Weights of a small GPT-style language model, trained from scratch on English Wikipedia: biases on query, key and value.
Each number is 128 + 32 x the weight over its row's rms, rounded and kept within 0 to 255. Layers, rows and columns count from 0. The size above them is the row's rms in percent of the matrix's.

# layer 5 attention query, 96x96, rms 0.162, rows 19-31,50-63,82-95, columns 64-95
size [ 92  76  74  70  83  68  87  74  70  75  74  72  82 112  84  92  96 109  87  87 107  91  87  89 108 106  94 103 137 119 130 148 129 154 126 121 141 144 132 138 123]
[[153 140 143  90 126  35 171  81 147 189  97 117 144 143 136  94 105 125 102  98 171 149 151 136 153 131 147  71 149 155 171 168]
 [149 103 122 118 100 115 141 114 118 124  95  83 152 134  93 122  99 105 173 121 137 170 129 127 128 146 169 177 151 179 203 138]
 [174  86  88 105 141  85 123 132 172 127 145 133 131  76 164 116 125 115 126 172  87 121 106 165  96 178  93 164 153 168 112 122]
 [138 120 103 151 104 136 162 125 113 151 144 112 156 140 177 144 148 108 118  84  80  77 152 117 115 172 136  93 111 128 118 120]
 [102 128 172 147 138 138 112 187 190 148 120 111 106  88 140 102 130 162 137 128  94 137 105  87  71 119 147 141 123 116 140 135]
 [153 115 152  95 170 149 192 149 105 119 131 148 118 161  98 196 138  83 115  96  80 137  66  68 131 129 187 174 109 164 174 116]
 [171 148 131 126 127 119 111  99 168 139 118  25 142 120  77 170  95 125 183 107 117  93 138 134 128 130 188  85  79 131 173 133]
 [ 93 152  63 179 107  96 125 132 125 160 128 135 114 139 110 106 119 103  67 120 162 128 110 110  90  89 114 149 139 157  83 145]
 [107 124 163 124 114 134  82 129 117 118  95 134 142 131 148  99  60 136 124 105  74 127 156 115 135 103 144 132 143 101 118  85]
 [148 150 149 161 104 137 162 142  85 125 130 107 122 111 113  96  66  80 116 177 162 140  80 104 136 126  92 175 131 128 146 136]
 [149 134 131 105 150 134  81 145 149  87 132  97 164 177  96 131 118 152 120 106 110  88 152 170 174 126 147  86  97 118 134 124]
 [172 208 135 137 180  76 110  99 207 129 131 142  88  63 153 117 113 162 117 161 121 132 146  99 173 111 150 108 167 122 110 157]
 [138 146 151  83 150 123 140 144 138 172 130 156 164 180 105 111 138 134 157 137 138 153 136 106  66 109 136 207 115 147  65 128]
 [ 97  86 168 114 138 135 115 149 138 115 133 185 122 179 104 132 148 182 102  95 129 162 105 113 124  99 121 169 127 159 164 125]
 [142 166 128 149 149 134 107 183 120 126 105  80 145 157 140 112 145 148 144 159  67 110  97 165 150 135 149 142 191  87 136 113]
 [ 79 169 115 150 137  82 104 109 170  71 151 101 170 118 147 110 113 118 152 147 133 162 168  63 149 157 146  78  61 163  84 132]
 [122 147 144 131  99 111  75 118 185  96 136 105 146 208 163 125 159 110  59 129 148  84 138 154 160 149 108 124  14 136 157 166]
 [136 169 139 158 208 106 153 151  83 121  99  56 132 134 160 137 126 137 144 170  61 117 116 118 119  96 157 147 126 117  68 131]
 [ 92 113  97  90 145 117 142 127 167 144 123 128 146  99 185 104 106 117 115  97 105 115 108 152 176 146 153 121 103 142 137  79]
 [157  97 141 147 151 115 184 107 152  86 122 130 160 166 157 121 148 170  92 140 127 145  96 139 100 137 131 172 114  52 171 160]
 [156 148 163 127 117 156  81 147 158 122 138  68 123  88 166 142 122 112 126 177  72 159 101  96 127 125 148 104  85  94 150 148]
 [ 80  84 155  64 140 125 151 106  56 102 132 135 117 180 102 163 100 163  69 117 154 116  51 126 154 101 134  70 127  79 183 129]
 [155 139 118 148 103  95 134 120 110 160 124 165 103  68 132 113 120 183 168 127 113 114 136 149  70 119 149 148 171 189 111 108]
 [156 104 150 172 127 136 164 155  86 131 160  66 140 148 118  99 137  55  91 143  97 126 135  92  81  96  94 103 102  76 199 144]
 [ 71 138  88 107 162 193 131 125  99 157 131 117 136 107 147 138 152 107 108 130 117 145 157  17 123  96  82 134 173  84 128 178]
 [101 132 148  86 101 214 100 125  74  89 133 158 168 145 116 142 138  92  99 149 175 157 178 165 146 152  73 133  91 174 172 130]
 [103  95  81 123 170 136  37 142  99 152 116 123  86 187  97 176 155  76 141 141 113  47  74  92 126 162 111 106 119 108 156  88]
 [115 125 107 158 116 138 184 200 151 110 173 141 175 123 126 122 154 119 138 130 106 131 113 114 110 126 127 120  90  68  83 112]
 [137 120 162 156 192 103  95  89 134 144  79 127 124 159 117 106 125 134 142 148 135 149 109 152 133 151 165 138 140 168  87 149]
 [118 108 185 167 118 129 110  97 102 131  90  83 120 124  52 166 119 164 113 144 163 151 121 102 156 132 164 100  62 145 157 120]
 [157 161 177 120 152 183  97 122 118 138 115 104  62  88 120 146 158 134 108 145 133 127 105 172 143 117 196 139 114 142  84 125]
 [147 182 134 153 150 145 117 200 120 152  98  77 190  90 143  97  93  96 145 122  93 124  76 130 111  86  98 107 118 110 111 139]
 [184  71 160  92 120 135 168 105 136 138 142  71 110 148  69 128 141 136 131  96  87 121  77  60 122 160  89 166 175 109 134 106]
 [161 148  67 145 174 162  99 143 175 156 162 124 130 162  53 133 148 128 170 137 144 129  89 146 143 105 141  63 176 113 134 153]
 [163 198 129 118 112 114 105 145 128 114 132 132 187 165 161 156 176 126  81 126 115  49 149 172  99  63 146 110 138 138 143 159]
 [181 107 179 165 133  66 145 136 149 116 140 136 104 169 149 162 114  91  73 116 145 130 131  81 158  92 137 142  98 123 166  69]
 [131 132 164 109 152 168  44 146 106  96  79 108 146 115 167 149  95  83 179 148  97 126 100 145 124 141 141 108 127  90  88  68]
 [135 111 160 133 177 139 164 148 102 145 120 147 163 101 153 140 119 104 130 140 112 147  91 103 151 123  90 123 110   1 106 111]
 [115 114 134 131 147 128  80  91 128 114 140  71 142 158 114 153 126 118 138 130 103 112 135 104 170 141  62 106 109 107  88 131]
 [162 162 115  82 166 130 127 158 132 150 145  70 118 122 200  86 105 112 109 125  82 102 153  91 155 139 119 147 176  77  76  91]
 [120 149 107 124 131 123  76 159  84 111  57  79 151 175 167 148 146  99 120 122 145 125  68 119 151  80 105 133 122  64 101 103]]
# layer 5 attention key, 32x96, rms 0.148, rows 18-31, columns 64-95
size [106 120 103  98 108  99 101 112  93 108 108 103 105  89]
[[135 116 119 111 135 131 148 119  79 169 174 181 130 101 172 110 154 168 103 140 168 136 137  75 134 122  83 162 177  98 135 135]
 [154  81 101 131 169 150 146 156 132 103 167 162 138 122 104 187 162 100 128 137  89 154 162  69 100  76 153 184 146 173 152 121]
 [115  98 161  89 107 109 123 182 128 128 136  89 150 145 135 159 121 121 113 116 164  78 149 101 139 118 148 138  78 138 170 114]
 [139 141 125  75 116 144 147 127 155 131  97 100 102 107 164 117  93 164 157 129 130 182 206 157  50 135 209 163  94 122 110 135]
 [116 148  83 156 145 118 148 188 128  91 104 143 151 155 136 118 161 147 116 174 186 157 115 185  97 106 141 107 140 114  66 146]
 [ 65 137  67 106 126 154 178 137  84  65 144  82 130 155  60 140 127 139 140  94 102 143 134 111 145 118 147 150 164  64 106 130]
 [162 117 107 121 148 159  57  98 115 163 149  73  89 117 102  81 108 119 149 115 174 150 178 110 175 121  88  44 195 115 103 113]
 [140 151  96 111 101 115  76 149 131 139 161 130 160 158  89 126 179 159 145 158 130  77 106 194 173 142 107 120 116 130 101 136]
 [138 108 101 137 115 108 154 179 149 120 128 153  87 136 180 130 171 123 107 166 172 109 112  88 171 150 126 143 111 138 124  80]
 [ 81 169 113 168  94 144 106 158 142  88 106 100 154 182 136 161 137  73 129 159 143 146  59 144 123 153 209  99 165  86 139 125]
 [127 148 118 132 174 170 136 110 131 192 121 147 118 132 177 145 140 188 162  87 172 106 116 104 127 120 132 131 135  77 106  91]
 [178  91 125 146 121 102 117 164  89 122  83 134 116 129 146 187 157  65 110 206 137  97 131  89 119 122 125 110 151 124 124 145]
 [ 82 119 137 166 135 155 114 177 138 174 111  88  99  95 171 112 148 103  96 134  60 109 165  96  76 157 208 111 113 112  59 128]
 [155 161 141 180 187 123 123 134 113 132 128  89 149 176 149 184 146 162 134 143 115 129 128 183 141 181 107 107 122  96  95 162]]
# layer 5 attention value, 32x96, rms 0.242, rows 0-9, columns 64-95
size [ 93 108 103 105  99  92  98 104 104  98]
[[192 131  58 131 132 143 179  61 146 132 129 101  48 143 155  46 139 130 175 120 177  88 118 153 131  52 171 158 132 146 152  68]
 [102 147 113 112 176  81 101 136 175 119  94 166 137 175 118 109 169 122  82 141 156 106 134 158 150  92 102 104 120 145 143 159]
 [174 109 113 184 146 145 133 112 147 108 180 149 134 157 115 173 146 162 110  52  94  66 134 107 128 112 116 112 142  74  68  95]
 [169 124 121 134 112 121 179 113 131 120 103 144 108 124  81 120 105 135  80 135 144 220 114 148  68 146 116 152 104  88  80 168]
 [117  77 182 102 102 114 132 147 123 117 133 114 182  91 195 194 179 106 138 115 106 172 154 127 117 156  83 159 104 210 166 128]
 [117 105  97 158 136  95  83 129  85 178 205 145 130 136 134 196 136 117 101  65 115 106  80 155 127 101 167 142 166 116 108  88]
 [ 72 129 153   9 110 120 167 110 108  98 156 177 116  82 146 108 179 136 114  86  88 103 121  93 172 129 183 122 103  81 121 111]
 [130 164  66 164  94 129 130 111  76 160 117 158 169 122 149  83 148 115 114 123  95 163 131 126 159 106 113  72 147  95 145 183]
 [138 105  91 131 130  98 133 126 143  98 140 119 119 149  61 161 195 139 162  92 123 144 152  89 156 169 147 136  67 113 183 104]
 [ 62 138  80 175 126 125 140 112 115  93 166 155 133  87 154  77 104 179 121 112 142 143  86 111  79 146 133  71 159 130 176 147]]
# layer 5 attention output (transposed), 96x96, rms 0.61, rows 0-9,32-40,64-72, columns 64-95
size [ 93 116 112 123 101 114 106 126 121  88  96  97 112  86  86  84  90 100  90  99 101  78  78 102  76 106  79  89]
[[ 73 145 141 110 133 126 114 172 109 107 147 116 110 173 166  86 104 151 105 111 101 122 138 131 188 152 143 188 128 142 134 111]
 [133 153 147  94 129 108  68 108 112 125  68 147 115 143 121 139 148 143 135  94  86  93 172 136 183 118 162 150 126 134 137 141]
 [116 100  84  69 138 136 148  80 167 143 159 181 122 163 156 137 155 117  78  73 123 124 123 138 136 141 117 155  92 136 122 108]
 [119 111 154  98 113 139 170 140 137  96 164 109 164  49 115 159  91 125 141 146 172 140  98 152  84 139 147 133  95  96 126 121]
 [148 153 139 109 131  72 161 139 135  41 137 155 145 207  97 173 119 141 152  99 127 124 128 165 110  96 125 107  76 161 139  94]
 [124 155  83 135 176 123 113 130  97 129 218 172 101 157 154 102 134  99 111 156  71 117 160 177 133 157 131 175 161 166  84 160]
 [125 127  97 129 165 148  96 102 136  90 132 208  97  63 144 161 153 132 147  83 127 165 117  96 113 157  93 155 133  78 157  86]
 [ 92 105 128 166 136 123 146 136 112 103 110 169 155 215 153 153 132 118 180 129 121  76 132  83 157 103 130 104 140 133 160 207]
 [139 118 104 114 122 121  82 131  97 109  76 175 173 162 126 180 179 135 121  98 144 143 158 101 178 128 123 102 130  86 157 132]
 [125 113 155 124 159  84 198 142 156 163 145 190 103 116 202  75 183 139 143 152 150 165 112 132 133 152 116 116 135 125 146 102]
 [133 148 127 101 131 145 176  89 148 138  85 187 118  84 127 123 150 129 208 178 146 203 155 109 118 135 148 141 131 132 107 125]
 [144 143 106  98 177 121  46 169 142 128 110 150 125 138 119 164 135  84 129 146 157 140 134 173 173 132 159 140 129 104  50 178]
 [120 128 106 146 140 125 160  80 144 159 162 197 128 145 169 148 122 182 127  93  69 130 131 188 128 126 176 157 155 115  78 109]
 [144 145 164 114 119 117 136 119 110 110 151 194 122  87  68 122  90 165 133 118 136 185  79 161 129 155 116 109 107  77 151  94]
 [ 95 101 161 153 144  97 144 140 111 151 161 178 148  71 157 127 125 123 135 105 106  84 146 122 108  42  94 153  77 136 135 108]
 [106 110 104 135 215 146 143 162 130 145 186 139  95  84 147  88 142  97 146 152 145 128 127 178 119 136  49 145 167 131  75 133]
 [137 118 144  99 122  75 130  99 138 130 100 163  90  97 161 126 104 137 110 192 120 133 100  76 121 116 143 132 145  82 173  94]
 [147 123 117 107 156  98 110 108  98 103 116 165 137  69 139  98 121  94 152 151 105 114 101  76 152 148 155 130 140 122 142 110]
 [105 109 120 173 117 150 167 118 162 125 142 179 121 105 127 135 154 130  56  97 163 156 102  89 133 139  74 139 151 187 146  89]
 [175  99  80 101 102 158 131 115 163 109 127  68 113 149 113 105 128 154 143 121 130  84 129 104 184  57 108 154 109 127 154  97]
 [130 132  98 187 160 126 155  73  66  87 115 123 132 112  99 142  90 138 141 139 179 148 145  55 136 156 124 125 108 134  96 142]
 [161 142 106 118 156 120 104  88 119 129  82  98 114 120 128  79 113 122 169 220 154 103 142  89  92 146  79 108 151 117 141 145]
 [152 128 119 132 174  52 136  43 146 209  63 116 138 159 149 126 140 113  89 160 131  93 140  88 120 159  67  99 164 115  90 141]
 [ 92  76 171 122 134 163  94 137 125  90 158 111 112 166 134 127 140 145 106  96 112 165  94 118 138 210 125 141 176 112 148  78]
 [121 165 153 104  85 124 153  48  97 170 168 146 119 108 158 168 178 147 141 113 107 116 129 103  86 119 112 150  83  76 167 142]
 [120 112 158 121 139 134  56 138  85 129 156 205 190 161 107 103 125  99 108 124 173 125 160 135  90 160 128 143 120  58 123 192]
 [ 95 139 119 126 188 122 158 107 172 134 139 168  95  70 116 150 140 172 110 118 170 143 117 138 130 152 172 134 113  96  97 131]
 [139 115 135 131 126 135 121 162 158 161 189 120 119 104 168 103 131 112 180 134 114 130  99 151 124 135 148 103 153 184 123  53]]